Part of a small language model's weights: 3.99M parameters, RMSNorm before each block.
Each number is 128 + 24 x the weight over its row's rms, rounded and kept within 0 to 255. Layers, rows and columns count from 0. Numbers have three digits each. The size before them is the row's rms in percent of the matrix's.

# up: layer 3 MLP up, 320x128, rms 0.0724, rows 63-129, columns 0-63
# down: layer 3 MLP down (transposed), 320x128, rms 0.0726, rows 63-129, columns 0-63
# gate: layer 3 MLP gate, 320x128, rms 0.0724, rows 64-129, columns 0-63
up63 107:151144126105115088157164123071138108107109090165128126137140134108111132112148200068101135106133166112115139160133118127122085164125165111102102139167147134131145163156133158152139104136109128
down63 112:122100109108126106116179094121149141156157145137181119149141142090137140101110123097144126079103127161116175121137108121156152138135152087122145143136170130151182156128141138142107118169148179
gate64 104:164105133133100092130141118149133111134079094158167123177096088138126131090153113152120125081117083158105162098132099118093155139140117130187143142149126117085126155091167153163118146135141148
up64 102:150142133120108133120124142091131105131047114151122146177086146148156121103096122172081136108116112169103169092092123113116149133140139128149142122127116158097122143090123141139091151163148172
down64 102:125171119064111147114128126098169142097162166158086132157122113144122152099144104131173155122148145137102135162144124154140123118168113133116117144145142154144131131154143131145143111145159118
gate65 091:123142167135147096065113145165132107150135148166148166068089139140094127128114140141130131134114123146098136107156146143120143130159119088108102131143126152142148129123147190146112158146129131
up65 098:148101131140107131130147110123125145117094118121130116164110137110089149113112145159120130139097140144108110147127142151114142145130140118127114104151155103113083131123121140151134120122132157
down65 099:141120086131141123155115128134122126117117153107142146116167126137103089111172129097145182103102150162111140112089071138146124152139104146120119159120147146167136119094113149105104160141135115
gate66 093:103103138152125126106131098099088119148122149140111139129122122118111115113132145174111077143100160141162078125147120112122130154104154149160104122134142116154130171149152131149142117149106137
up66 099:109151089116125104151113120153143120102126094143108139165146112147119144125125139079143159107152104126119158134146138181143154150130137094132166108126092109155126122125137105121158159145160139
down66 096:140170104095150152156143125127105083113108109098115122175134169125115130106125191123120117132106128160117120133194148135144173174108145136156152088132111152148108115117172125134130136108139144
gate67 095:119131140112159107144142115102099102114134159112137111158115092168120088098175119169114155140089082079165169114087110139100147128178134136166117143158126160137165157077131125133127112120165131
up67 102:146137122133155135150115133139146106082110114133131098095106112124142123176154131126121153135148147134144120126113097110134117148130138138123154133089090124156116098156144130131129140136135127
down67 102:150108130126192148135104116110141141108143141107136091132103140151089170169147096118122184136108129133113122161138110118113127162130123129193134109086142130160138121135157140132121170140161121
gate68 100:121103153132102085150102128122144141128115171123143122121106163112141115100151121114164147141101146110096084112115193142161124104115131124110124120128103118099153100122110139095124129103121091
up68 097:127134118142115113122087150111153145109120132118102101113136121172157130147157118106164136117139119132142142168111135158114142123116129121089125131121092122140158131164157108094128073149142133
down68 098:119151122125128085100141146118085132126116139104075102105124123134152125152163147115138130100107131155180110144156121162101163100093132099116166090116130135174159091131129102143154134176140120
gate69 089:101175156166154129111159139173114145168131131145128112180151127163113115129128121167175116105148141146067095120153118123129120130156124131148128100162172121134128174146123113094148140113133166
up69 095:154137103138150158135095129149103092147104110077129157105127101101187125135156149107118143149099105135127159097130111104072164072117123084104135135129089129135093113121139089142117121085133137
down69 097:158108100092114122132065095141149086086125131100124138117158098108155132130144130115098117161127116159154118106126112131095079133096156111140121130124088107137131122127155104126094097144161134
gate70 110:120148127163114143137116135147121110127138125167154161141176109122119173115111113143135142120140148109180132111126115135083150148093110134104141131123129070129101167105134114116128158105134122
up70 106:138146135091118174125127094093095183125145123112116100107102145152118079149186131101102105154114122168093094129127133135139081132179124116131131125135096190116135115166168166155123121142129137
down70 108:146169135088167084110124135131115106148117148109132121115101097107092135131120127118154136129110144126117131168158133140127116142143108101152111106185143152146172097143126136099119122149111122
gate71 106:132104105115134165091091177144132092120117127118132109127113122136151135092132096146117120122142099115122097102112119132097120162092110146123104133175144092101160133184095097132127130124098123
up71 100:088147130107121139119101147117137135140099120138151124151109087173131130103155089172114156141134112106133153135112128138106152157116081166140137115139116117089135177132112120092112104111135137
down71 105:146164119135118145123126140129186138081091172137105082152102149081131127130114114111150119132142107143154155101142111109129114139158152156106121143143142135100110167104122103126154127148089116
gate72 098:123086113097078151117108128119132102135141152139110126152114150144109110135156164163154153134165112177056152108121159134112135126139157144108136099148161150144133116105130148073167141124155105
up72 097:116148099154152098105175112132104138143111107140162120100134079119141121117103102115098070149115132088154082177125133116137122133105100125176117166107124110115115142170137106147110147144124156
down72 098:171115089103108130127136097125076107136142150087160080148063164120108123147116105128147110146132103080102108133136141135103139196096144098152162146147081149124136129153121105070135125136102091
gate73 100:090130169105071122135147163116074117082148130095088118156137134158150136161135061135139122162112119144102134174136148156112116160125094122153155146139125154145137119123168099106126148148113128
up73 094:147086144084190082134103103118166140138163144123169096087113076129117136115116171134108122121143126080148129109148113125104158105130139130133106111087128099127135110125096161165086116092122130
down73 098:139129128075162190118102137114090103128140153116140146108121124073114111172119100128120146142092124164134110149109149139134142163109128134098118119121168115119146167116134179071135150136111127
gate74 093:140133096150136065137092145111132118120113163086150140121134114110130135161110114069140093180147110095127100140135137174154136115147153160135152170135120148143111182177143083130109206149137085
up74 084:115102136131113121130129109178138130157165112159126121104096145174124108121102104174091191102135170163164172121150110101157144159107125104126110092160151112129137083119109147112173101122121119
down74 084:151095126140123119143110124120122102173109124145143135127115108178147133150055150090131151133136152140131157137139173175138120121114099168124133161115125104103101154134113142134112193142126123
gate75 104:105127127121155119138134116136139120130130150148144137131110096139140159110125149136142120104148155174158135090116095156149111151162111093101138125117091110080138147116113122142121102145138142
up75 106:146125147134114121139088144098140102176147112140148106097126125108130133128110095119129166136153087090137116143136136147142164076102152143132127131132149133176133128187105133118162143127135106
down75 100:179109072107091124098132130129114109135116078147116127108102156154150152138101092103113120114116122135147133134124139142145118085096135110108164133098152109135147151164123174163150172144100149
gate76 101:150137106103164140110100128114094099125158132115148092118117170157159136146156109124128106109124127135135118144158130134112135149091151136086133137131142109161125125144125161105159094153133122
up76 100:122144118095050140092134124128098129115087144115133104165099116129115162097140149127117146124108142070146138126156143112137150138151169155129153157130133106115116113108128120173141110099148139
down76 099:131100139135134138150135112139139142168100107128096198109112093106115126127108128142160127135128153089104123132122141134121135114172082126143144107096089115113152144131121098143115145092095108
gate77 084:125100119128127132143155155121145139152123139119161098134115116114113171179127147131110091128159135119137119128116119118117147081137134127135091086145118167082102102114156137126071078162138142
up77 091:127141136139149094129121120168102104132105113155108120145147135170123150097101104134183145131128123124128083114145175144119114129119134128167174167143169132174112120127106092120147141107093146
down77 085:097140148108130109154148167120131169202162132133170117117150104111148067129121132129078154128135131136116138139124150126129141119134113145110102119109110117070110174106147148148099122156177128
gate78 095:106112100107129162160065144111083098084150137120118128140089093112157112122168134147165121152128112170108144148140130109154152167120101103131110128124149143150126116128136149128142127171123153
up78 097:099101140132093128123118096137093095161129104139164118121104098123109141141168142147138120152166102132130138122164141119136137106113138154118168093160107133129151136100093144133124154175163130
down78 094:135122125143124141155136182143118124093112120146109144114119098120131141133124129107141112120140137163116139123097118121167137104116114103161079129148060159151117137144203132125103112125100108
gate79 098:124128126079135128113122107113105172127100157192157147106107152120072161120127146147107167136133133145121131136108147149146165131077123125087118135134114133127153144166098138141110149103094140
up79 099:126123140082106165132121125115151122133102108055129095148098142104136117183170118142132158121097125107147112111158151121097151144152146121171159134151159128097126095110094129098143148114156140
down79 100:145110105122138155119121139122101154135123125104194108139114168072081177148133157134134159129103143106090121119146156115094168147154137138178155143148148138114139126153091134120129154137077101
gate80 103:144108118111119126152141145179112118137125127126135143101123131145133148153113139086125079138120102173106153102123081125099132090131142137134119146126131128132139110149127145154105112130176132
up80 103:135129109085138118144134086190149117115121111113109105105144094133095115129135186133136169123135132104117150129139112133104131093142119100149127100127143116139114121132138102163134148136167125
down80 106:107162160103135120146092115099112160101163089084113133121149110148092101124148126150140126095132161104141109193144131131106130137139149157153091145117126150151113147099100108110124146107090137
gate81 099:127170150148095144102143171140100151098151166123114123116139134099149107144144094169154139125113166113134150138141169149120162142109113163158107146124162135131124106099140122138122136101142109
up81 097:167112081125152149099151156125161127142144113163151164144100110125098087165149112151115150149126104150112166136119120111112129113112138139185125086108141132114165134132115146094143125118155133
down81 104:122128154157095146101177126141163158105136161118128124122101141124133103137107103147125154129141149111157151167149144128114112103133138176152131122106120130132134115123114123111135163137147125
gate82 099:115098125146133159164147170151122162093116108138105140089165087131145163086129114111141115109158155107127160146088131120106129106108104144111115124082111088100199144107161158133148145114112110
up82 093:137135143128125148103108161173149108093130146120175170109137102126138158121157148088123164151123130153100111080142085114107100107072144142112119117161147097126133158102102140117160128126112169
down82 099:114082121125141134168177116133122139102141111152119091117165108154096161108143095138115137163121114118112117134139163134049130132111128141103166139144125081099154106117126160146135114109086135
gate83 092:145130155154118179127109120132125145117108128104181101127136125102081103120121141134112134097156147110090093087127134156154133076135089150111115065073144130112153109157169120095159129118105110
up83 102:096109113116138145127104068085135137142103130104127114128128091145120115144092147087111068173117143125124146113147120137127107129129143128101150107112116139069118176134160076152118154143098112
down83 098:155108146161162146125151085163116162127152170163144132129124126148099109113137154157124109120154115166143132125152118131129157102067133070109113076126143114126167152122154135096127101164131111
gate84 086:156153144152109167087138107145115145125114123125150106170123134116130109155152153156110120105128136159094121130151169099125141086128155103116115116138100112141133069132137148189118110191116121
up84 087:133150128136123154104116149127127148141111180157117118129148128152115128150124128156129133159165156156112125122156089097130092079117161159162157144154094145155193114139144131165140094137141091
down84 088:149120135119109114134151134112112118128142083093142171114149104123167072083147140135152128116142104112144133157079140164132135146143120125130122094096138140117107174131101149147114155085137160
gate85 104:113099141077148071112124138168135103103120169141140157131127082117129114146113121135114123131117139114110095163172103116113103171153141112121142137105101116088092125149120104126131134118165149
up85 108:129144111142132147089115103098137119132148063150091125119139139112076121134091128111104145110129155056112118089127144162082155093120120113132112133145123140154122108126164152117083123125068134
down85 108:111107102152094176081123104123109119140126118124079095116142175135112085130136137108141169112161109097131100111128147145105158138140141153181141142091167183162130124123127126140177134144100144
gate86 105:134131141145162079124141136144143132153139132083042097172102151126091078126129132127133108150100132150135155131088141146136118169122145164160119132116115097142075167131128088121124152096154111
up86 106:126166173124134101106135114127130098113147129164099159123120137114110156136113117140098119141135115151126120109141158151107141139105093161150144145151134098170129056174149151152093139106116150
down86 109:099098138126126170087130111135124130167173100168169111146139124173183137122117128155108141102157104134107079140146155158097125088149130137104131125131157142129157084103094129142142100137102137
gate87 094:119143101142140131143123128107130137131119114098125128156149083102143132107114082145148140173139149113166102107143150182154096105142101152140109106120117145116144150137094143123178132150135099
up87 099:112160166103089158100141114087114112176105132106119116125114097120132151111209110148104131131176170088187093089162120069149073144124097137130108121120149158109140131113135145122124111126117136
down87 098:127147148139110095098170126104097136151189131123086135111115148165111101106151129141131087074162156138142113119133145103187102134127144131117118161116143122122125126095125131148132140092094132
gate88 095:144138126154144116140101166117163121142158146136080100169101112102193108138121177173081118131109169136164123141142117101141148116116152145119138111113117133105124132153145052160078103126086114
up88 089:134090155100131136140153098120158169116102115105097112115166171101143145125120083138072147135101107142106122149106127143159127127120114080070101156138184098137116118105127111099078146111110081
down88 095:111097108119177119136094165158144174133144142153134088156150143122152105155142156155094103145149135123146111158159166128114141117087105134141123102096103145091112095160145038126124135137133135
gate89 107:173083147162141124117146121141107127131106166141114147136128148138149094140153153139147114085109138097113136140098108133143177143112114148194154121160128169130139110108097106118143167157100123
up89 104:135113132104160144138148100158180126115128129140099112107160131119160136115101133100102098138113136124176123106135117088131087152094111160141119098139124116134105138099096117176083153123131145
down89 107:121123128103142112145116103151127132099152117127151156087149119180081147097147112149103110125166170100109140119146142122148088084132127158083139144148076141108140127117169170146118105135133106
gate90 094:116122139098142157102083119127118102123157100116079130160101133116113138105168129110111112084117114135153093116164150116127140139144102162173091094135130155145138106097133135105168161164116111
up90 099:071142121108095113086135141145146114092102109113073071093107086127129160116147080114109112111088155140120129142113116119116148176111133154140113159135099132147119132116130141105124150123130149
down90 101:132106162120069149127122126141102097093121093129096108100076142132129151153167145153116166168115132120174148147148122127075162080130173151144122166146113130156128108154137107101109075156146149
gate91 100:122125127123096097128149189106140141113148110151166171123138129092202060136100139155106143111139140156096101141154162131109122154106171104118151146110164106112087115140106122156167152124135131
up91 106:105099138112110137106152139140132152183154117145125138087083106090120098136178122112116155125155126166131133116095134106101153130135127141099147128172094171164175142118110187104143112155095160
down91 104:105147139155120129089123158145158138127138131125126146088127138106128121147172119064137141136165136103111106117123134126102119122134127164105104081110084150139160116141118130144133153119099105
gate92 099:109158111175138128157151149153151110098136147121156095176130110133115119123132128173132136109127120158121130122116115135099153141088161153145103153158114123114106132146160113109174133136169131
up92 101:135183109136125132153123119151140098123123147116138117137103120138128115104109124156139138096173144128095162093140112124123152142112154143141099169116130134109169132095132156101194118121173141
down92 106:114126129118121085165123111133108098126146147149129137132106091113151123104110142136165133104081133129130175112109060105100140100150113105127133109097136167187154143161160139119123125132141174
gate93 102:150120106127120095151151146124147128100110148107135147111097120123122139133131122106097105133114168091160094102133113098103101123106154162114095153131122138144109162129135167145151084152147123
up93 099:125130083119100126155186122101153135108112124103102153144119143140142137148123151109114066141104144136159107135134142112138116145138149123106088178111094157109132158115147147150157111158164091
down93 095:078152138161161114126174093130122144130152145144096149110122130109115120123156121144149109118110138129142109127120087138131122117101118173100130076095136134125105078137096143099129142085144142
gate94 090:105153150127119147096147166142125121137117160107125113108113153135150123160083128121162150139083144139181128136141120152108120092125150126166090120167194135136150100114110113129127150125125114
up94 103:105139110146147139129162165102092126092165124148121178137118122157110110145156124115159117163123146129111102169155156165130134169086134151119144163117155139143115166139116142174100133145120168
down94 100:161144123166121161121167138090123119146129132115151169129139128137057107113124111119116142147104138120142125159154099150145128134156128130124170106090184166127096112127159103164121107141094082
gate95 098:142136157120117120139130128175113122160131134140127128143115104089119136120150131125117167156116114134134193143119134118125171089163081114092109154111127122129164132125146120145150135123117067
up95 095:162115180099109143106140111150131131164121147152129113149101133104138166124116154131097161129065102152105195135153117140119129135146091119135110129108131134111147144105145127203141121159124111
down95 093:088137104147154110109124160082159144104093176123155132144117149161082118169101152129119103129127111140146151133133108100149044146114112159153100133089140150112112154162094079121121138117065130
gate96 110:127099174180140153115180134101117145110142107109132133165106128132124121090146112146122104135139147127131134129204091090114091108139147126114139160097145108126167123113105185160130138116113172
up96 112:094142107116109121150147122127162116089081124151150154139151110131099103129140131132103116168114111114141116169143151151149118118145131130160149151173142101149072106114139146112162126116183146
down96 109:104146107134099121127110125147147100119119158109105109123116138117153075114075131147089170103112069147133108163126090158122122145108179150157140101115138097149166100154105104129137173150100087
gate97 102:129122127118132142114118154100156102140160110109122121151147157157131133114150109117132093092091110151133115129161144096152120160145144122122098167147138182134118147151082148116177138171119126
up97 100:144117116115129051105117111142087109109082090137142105129120087130070123073101130142109137145122116166126160096142143131080175121117128144136129124105145120130132103129138165152112134108136158
down97 099:099129110172149087154114098194147140154160087151110110147161089117101111110157096137146146153076155142148114135151157149094136147097097119153139145125111144117155110120134177150087112144088112
gate98 106:156114124106127125090170167126126139167111144160118138110114107134131137136132116152164116148107104161115130099102113106125161141096137114111150132150118143134156084159084141096158151131133143
up98 101:101143149097113216106166155156165106107151103156130141109155148129130162143142064126135142127111104161114116097119119114118150126134133168128088149150115131162141108144109155144131108130149129
down98 102:114153113117181130161120142110112121138145114110155161146140145138110087109153139113150147119142142120098148124145159155139129135126148112132149197120132131166110149104136105135112145132086132
gate99 088:108132123145110129125142090125159122113122132174155112115110117087135147122119123165123138170091130132110192100115101122112171085119095153111107132166148100118148117134151168098119073082128140
up99 093:154157115081104166108154120111105162094139150140129121147149095175138135074105164167163156181112132126147114139149080111107121136125161101122113086125121092126092080119149088110111124100131169
down99 095:118143079070168133167142135116124146121123126156119139127165091122096139153171108125174112096169147115107101143155108139128105128092106050118134084090115141076124122135132124113108146149151110
gate100 094:118086132145138123147100136144141132126113106130136173068172112126138110127120114125122146126101137116089111116108100170150103119148128126138145096086117106114134114082111123085109104084165125
up100 107:184169127155131118149124132132144159163123151140155086170141098136117160097059135125129115148134112143153156131108152122125157105102143155101137145131126147160112133172119143151130149144100118
down100 098:121160079125143132170133124171145138102137158098135113151163072110127109143059155135172101171165138114147151109119142150120133100129095141115132138144117123172103149138129113120117129104124120
gate101 108:111167090097096116127080142135128139130150129155124179158142127136119102086119164125136157136126099122120131128157150081141142110095085124137108115156119119087135151118142111097120098111119135
up101 107:135140120120138124101140138156127126155144136143167138156141114110100104117144142122117111164110123159142142150131096177117114137109138086122160156123150105159148144101153171184182111128113110
down101 104:114136101137056139128092106115146117145112120114109148110091156143107087136124127154153147146134103157097120108119137093114126132131154126174145123133150140104099148131161110096117126107136109
gate102 111:127106155127167159128139145149090150117134173131121126107112153126094136123154117161119152103140116112110140087137089122110170106110098096117106102138128127103149134074115132143060160117157129
up102 104:155139112102162118110149129128158107126141132167146117104148099149096120134100114098132110153149126142112152067155113105133143119107095139147111081115155114140107121157125132148072118160166108
down102 102:066118101147082110112134168100136128133122118142120140130148181133140088116143137134114126142140120110113143173113145121115138148140155141141111174070125150115159128147099112122171098136127134
gate103 107:091106112173136150107133129143104096102148090151132126123121139155134134130116077214106117113100115121146126150150157179136119154140104141125088151117106114121148138111174136143147137120114134
up103 110:142135136127126125124156145103123116095153125124172156124137157121119083108145144158106143103132150142174116158172128144132132123140132130133147156138124123159111106099176122079125166134085154
down103 109:156120174147138145119101130121124086118182140108142103136125176161120081147107113143098122110125128172121163151143163165149139106090160084115158098137151138154108146161157120091089163127116135
gate104 104:097118156143164129155111141125165158124108125095125090123124108141139131125127167115155118108155125155128103107139121035122146105127100156104117113120129165098102148112135135148122130066115188
up104 094:094109171164128136131127120092125110115088137093149131121096090092089106159098123129134088147100088125172129143124140141120117143118108135151140104130123153134099154164127147115110133053176155
down104 093:147128098154135105083147115098155118135159083074141163123138132117103123123107102141100094158079133127158123138108130138139092137133167118145139127135105103158141093148121143165135102121154126
gate105 103:126134127159145170180159113128141136103125102119148121118151158117095145101119127095088095162099169149116087079115133135157131162157132169123176139151135143156088108119091113080129114104099122
up105 100:102149095126112179086116153090107171104111082121135129083138132119083129104109095121161157156095149105082135126099130108120133136146137164124138122142139127095112161134089142096150144123120136
down105 100:135190100104169136080100151127136131092130066112132143137158105146137149164109126151119125094139101115152144111141108108135143126142106108089097105101132116141135144118157123122156118120124152
gate106 085:114107110110122149151126119163128120127127133146127136090106136145139122120109072102115154169098134105120134157118096166099175127101164137127104121159094095132147096140092118158117157126124111
up106 080:124117114109134128154131135147122098104123144092172119128106147145127160129126118112132120153124155127129132122148094137127158136167115114114093144141085139108099110165073158170130156093154126
down106 090:136123110120135104155152120118149128120148149074140118110133126135136104111160122100109114131150140155163124099156076093157121152183101111100107109114131135129110161142112159141126160102149142
gate107 089:161128181162173114112123100108104133112155132157107112112140132118135153099077121140144115145110153171109113109101110171128113106109107177149141144151098155104126124098123134141121155118097137
up107 089:123148119144092147125144154159118130152110143096171123148070152127148099137143129113106131111134090074136144129114123139129166119110159075113144140144163094138142126175142139104135122133172080
down107 087:196162109115153124145111117148103110109090145141120125171140136106098075096090145174078135173135100108124106093120099144177117135138132093162135133125117098100130157110176141109134119154144125
gate108 094:095120166094144127164156120114114127138086141113114181135138124100121100156132125122151194106126139157110114111143132152126146095127144125137162148132129144153131139134130170095123109167128108
up108 094:097127113124146137152113131142129129170122154136114151146129120169111141169158119142184160098098106137120141110152143152137154168109139159141144148143117166157116134154114104119148105157103138
down108 092:117097113142094145117153116124125146105103131122145129096134137120164131117163141075096105095128108102053141132121141157166081141113086129117059132128151134080101159103130165137105157115139129
gate109 094:095090112107145144120115133090095082130155136092138132151114098134155130142149130135126111139124163138099131103148093162157098140158102134118119099095170141136116115088142158154135133140099117
up109 088:165115154144137127128113130173123132094091122147118129109161101123110128093121099166102131124161066106170166128148157129154142101113118119117167154093116110111149107159132120133098121091167130
down109 091:177184135112174122131149128140108161113111127125117164093121119121131126110113136132151122160132150112133078152119104097083133116122152105108109111134120072142099131115125090123120043112094142
gate110 100:139067140145148122188116101161119140131135128127158107129141125128092121124117107108135133138146096113090140097138132098140102072127168131116144125168094118135119132122187151144099130127164121
up110 098:131073159122116150145111150168129161094126133132132123139129097141113120097150106103142127125134130126103147104125156128126155098110173119139103129166090113093152126152164152174094172085136144
down110 097:119125154126139130072168095095096104087124098148112109153140126109112119124128178133129133129107115141103111156118112071176119195171154178096103131120164105165149141130132117114139134116136086
gate111 101:123136119073150115126104131130138105088100120114105114122161122188120152148167111172094133090135115183127146125154160118141132100125153162146123156138108136131121160110140132125143094179128161
up111 106:138171101118142074152142134124142094121140168121112160113125152109095090120126159104139092163147160137121164123141167143105140093141133143098158127129150124184163157140125129141137139128142132
down111 100:140108117123111172100116118133121155126141100133145095147114099117146122123136141105169118114132112095110073127105109141128101161110092085128110133122091115078105092156170160146122153122118138
gate112 089:106115124143130076125144149164118060168123122164125117123120120122117115113117129122173098115142110149087091147112101137089119076124165145117124145108120166106116137134141172149125134110110131
up112 088:121102124174144124155173146114110113129102118104143102101153129129123111122091147149153145103112125119142123139125130110093153135119147160118135143132128135130114077119132134106092092076071145
down112 085:118106126131089159145136119126156192093117080090159123116165139121141120161117120099188139105116135130130127142124137168139105160163152164110116118164172134087111119103122080120101151142115145
gate113 081:104113102139110152145141138095131168112142123131120134157105139107164145147116129147183149117103118094093121080118110181103144127138163122132128104136147105114119132152064139061146169096172101
up113 086:137117140149159154080108143149176080123151149114120108148163159113128167167138116158102136156144119125216091134150128124108107144135136083115140140150115165135181150126132145087130113148113122
down113 087:159167159098144163126126088160130088097117140143101145163117120134123144159166128145110120112095115150171102136123122119163102151137138095113069157151155122157106153110126120105133145157135112
gate114 112:131103108170171109121143176141142132119095120094135130110136183112104130101103086099122128112151168154106118084112115141148090128152157129105117169087123127147152115093152151089125125132129084
up114 106:109145137081135136151103095128121115091105125127118147140166141117129121124113157094155150154126156137139095123125130143152051138141107118165121082140092117125129089118144139166133144130144061
down114 106:097139163118129137132128133073112138132151129127113136134161127125135145112102135118116119157135100112131137161091145129128160147138142151125153154115125092128134160110088102117167151107127148
gate115 096:146128079120106132130098122179139144138139137159104125120140121128153140137135095149128161134145146154158117134078149137086083139140104167095110117134114119084097149132087137094124128121123156
up115 108:136146139119120171125126143125120132160146140106120125102110091154131138140143099111137152128172082108118148118175149141186164085096136126141105118139140128158140118115187106109128127115175093
down115 101:138140069149094153129114148166094127112121127168117131097122148115131077154112071147179177148162103115127139145157131162136148107136116122115143117130137118093091141141148127076154139104182098
gate116 097:126118141136145076156124129166121091096125150118084113113130126129136178117083152097119120137103116117122146134108119143114166111147115096074109114159154167092166140142130139127139114115109084
up116 097:110116135121137159115117120090151128102135127124119127123154115140128127097128130168180135104146111108156097113173101098157109117135153158172172153133102115158072133156136111127101091132137126
down116 099:164146120152114122133127132076116128130136158141153142107158110115168153133130149113099156154124108092136118162152091140117182135116160124124132107184145108157108185137165169119160148134157117
gate117 096:135142132126172148129127135114143124145142106147117103122138155146115136068106117106172121174139131075113130120169121114128121130106130152131110103160136092100124115077128110096129126132120137
up117 096:107104103135145159091095118100118099132149165163124166129101156163114121148105137132125122134137117088121157148151089105140113117141136103115139109106115127132145139079134119121154065173136118
down117 096:145132163125106124152117149125121141112123129105132156144120082142124139114130170160129134070144126157101127079134064138105138148166127097109148100065130146145156130155145157176122141132118127
gate118 101:135114160127131116135106125128150112114091108095112112158065134108088114135161144154103151187168151102128122107137114100105104111081125122142134166128132137141147143120116144129177141121183155
up118 096:103140174082093144109171104104141132165123159101138095110070090085112106128102114147132176123111125119122114155137122104154103129132126123156096122125151132149126124140167148104167127141148143
down118 096:076186111119160159102108128088106118119123136131119082134067159110117138106131135132131138151126128135121125120130169123127131139145104120137087129123148175119142125103098124130132110118190106
gate119 104:115132122109140106156136098133111122131114161137145134134130130141111117140150143154118113151132154127142111102141112068132126115117114147133166132168111120072120118141128131126113082108145136
up119 099:112110118123147133131164144134122129151134124123121126114174165137152134093107112123140119061142084158125106089118132132112173153117129164138084155131106074159145142179113124173093108132052112
down119 102:096148131164121153116127117100133101123149113133095102154122120104133154115103117138137136143127109108091150160183118166128128139139142122118131171117099145171145143115094139137134168104151150
gate120 104:167149114113089101118108153120169149110099167169089098133114143154103160108096145096120106134143160120163131153135147148135152177088103142139131134140124115109128105121159114131136135155151125
up120 101:121075156142142117179170123140106163145157113105129150136098140092155109165102137118096110139088087155142126120110095132116147085158160095137156117173111154153107106133119140135100101127119143
down120 100:136159115130131111146094137155175158098092117194111103159111086100087088107097123146142131096148166135164154126127124109115145147111140152140163116132138108104085120135162110131152145125147096
gate121 102:130190110103113119110181141116127101094111116125102142127159081094125079148112146119088159104123138147111112130152143033106129159108123129135122154135175124129125103114103170098148085120119122
up121 097:119128142139145123166178123147113136142122165110133154106127164109160137161107094142159144135073190127150138158133060159115129153126151143093121126088142128137163113110110139136115090137085108
down121 103:142112129169143094060144133130143112131138121156100107100130099151106090155122143136140097136149135124078082109114140105113124097148101115147101141146141132124119147150124148072186170137177097
gate122 094:125099072106094133135092138161097154114108154116125148092091116093137094137140144160157177124151115102120115157115110140158157090129150127091129119100166098111156144146159116079129132124145134
up122 096:136089127113144143127150118115156094134126123132118136117129126102145133126123090127167141094131141140100134123105133121084116094118104105158136131109107188135119068100123106103123078117087135
down122 100:149109183142123141110161133097177125128115115092090150157130139097154153118144103124148134139136116136106098082099093138107095150088103122136136121117126155100124115107113088139151081115100094
gate123 118:104119119159119132096131129093062135142109135092105130116140157119134109116086137153150111149137134160137115153146083142148097132133118134130146146089074115119155155085163149132122120118135148
up123 096:111132123126153107159157102115131142181102167147112177149099083121084084100106136157128136116145119140105135150090141081157128088119094150141137104148115112121131110112118153148134109103112142
down123 102:125129129144137106142132128123175114117132108157120126117089119120129146158163140131113144145117112151135168112143147133138172108107139165147155137155096141140083151141078141143090145136108126
gate124 117:147167121145127112154144116160086142163135150168127146158103105121139085153102154111150152143109090152077148160131110155143141094104124109159153103117101142150145129126110135104159135165128088
up124 108:165146096118108113155138116149069138140135144118140157150082123138071117158103133089128124121120128155141122092159089095110108179127131113149139120125151158135124146144144157093114134165117095
down124 103:113100139092108136131142116112150138111116166065180157049148158141085096131143103105119132130124144128150130122176093073184085170118133135085124111128193120113131095151123106118115130131121158
gate125 092:140138131132168150129140119144128128138081094105108117158155143140175121106133142129146080115150109156129116124124102138129129142134118111113109101126118049113141130115114118090114100121142160
up125 105:108162132105131133088153125106111113117088094136147118126166166120125136128098133130166105121164100167091128120139097157132150135125141137135112112124141066121129154123139109093151074131159190
down125 103:069150112096152087078136116122118129109097139153125118113130127125134127146102090136136090113131091137087138097106089119132148132088119153114100159149121139135140129122097083108179057139149151
gate126 111:157127124144126157183125113138108098101082094147138083140130118119152132141104134139169152086123104148083090127101094160078114173119110142136128105150106140107094123123122149132095141108136138
up126 099:132109138135121111148147148142109125136135140089136127137130119169127150120166093177074138150129123117134131105113152091159129107111122126164145137160134111105161151074124126124107125100154157
down126 104:153103095150160196127151111096140090131106078148137136142140096119118140093112080098144087132116091180105126126144109156145100165161091125144165122130128107155130128141111145084123121116151160
gate127 093:126134139119122126163154150136085156133097115115136129124156140115119181124108114145190170163130115128095124175139148147098122125140114165130109119122112118147117138153101100128112104094141103
up127 103:199124171118113078082134104096109120161138132091151137135095143131114105123134154146080125143148115154140175122114130118133135158093118117101168146121135097080101134077158139148148139080114155
down127 108:129121137118136076099101120079102119149141121138146145104137152131182099106142129125110099139142086145132149117141130136114122093094111121134102117137144123154139186129175108165120162103143144
gate128 092:104113153120099144094153131099104138116138119156102101098142105163135100109120094143109140094152112114103147106127149134077111135153113155081130145106139095085144119115138175136161095156126172
up128 089:135127134154066125121136129131173117123095096144144126083175095137162133139121102117110074099138123135117129119108139139101087146150140119150106131133120149135136146126133167119156119216132166
down128 086:067135127118133149097173154193132107116137120167143095123133089131158088145141115100074107132147140117106132151101167157071121141147108139078116115120139097115133107098136123123155111151123141
gate129 106:088107119120138146154134113121109131172125154163102124088103131175128124130113080118109132089105088103116135130134108167159132150119113133159118113117113133123119178114119127140137089101118143
up129 106:135129095140171181155159169139147134144131172155163131128113102101180150103139099121125116135129094118108122140123122110088134122153126123097145132134112131128114175097159109157097123130148145
down129 107:148131112110112144135146114132145112170143112107146118132086095127156135107122107128111102146103114178117130105144158125123083171162106119126191127160179142135124130157084110161139156148147121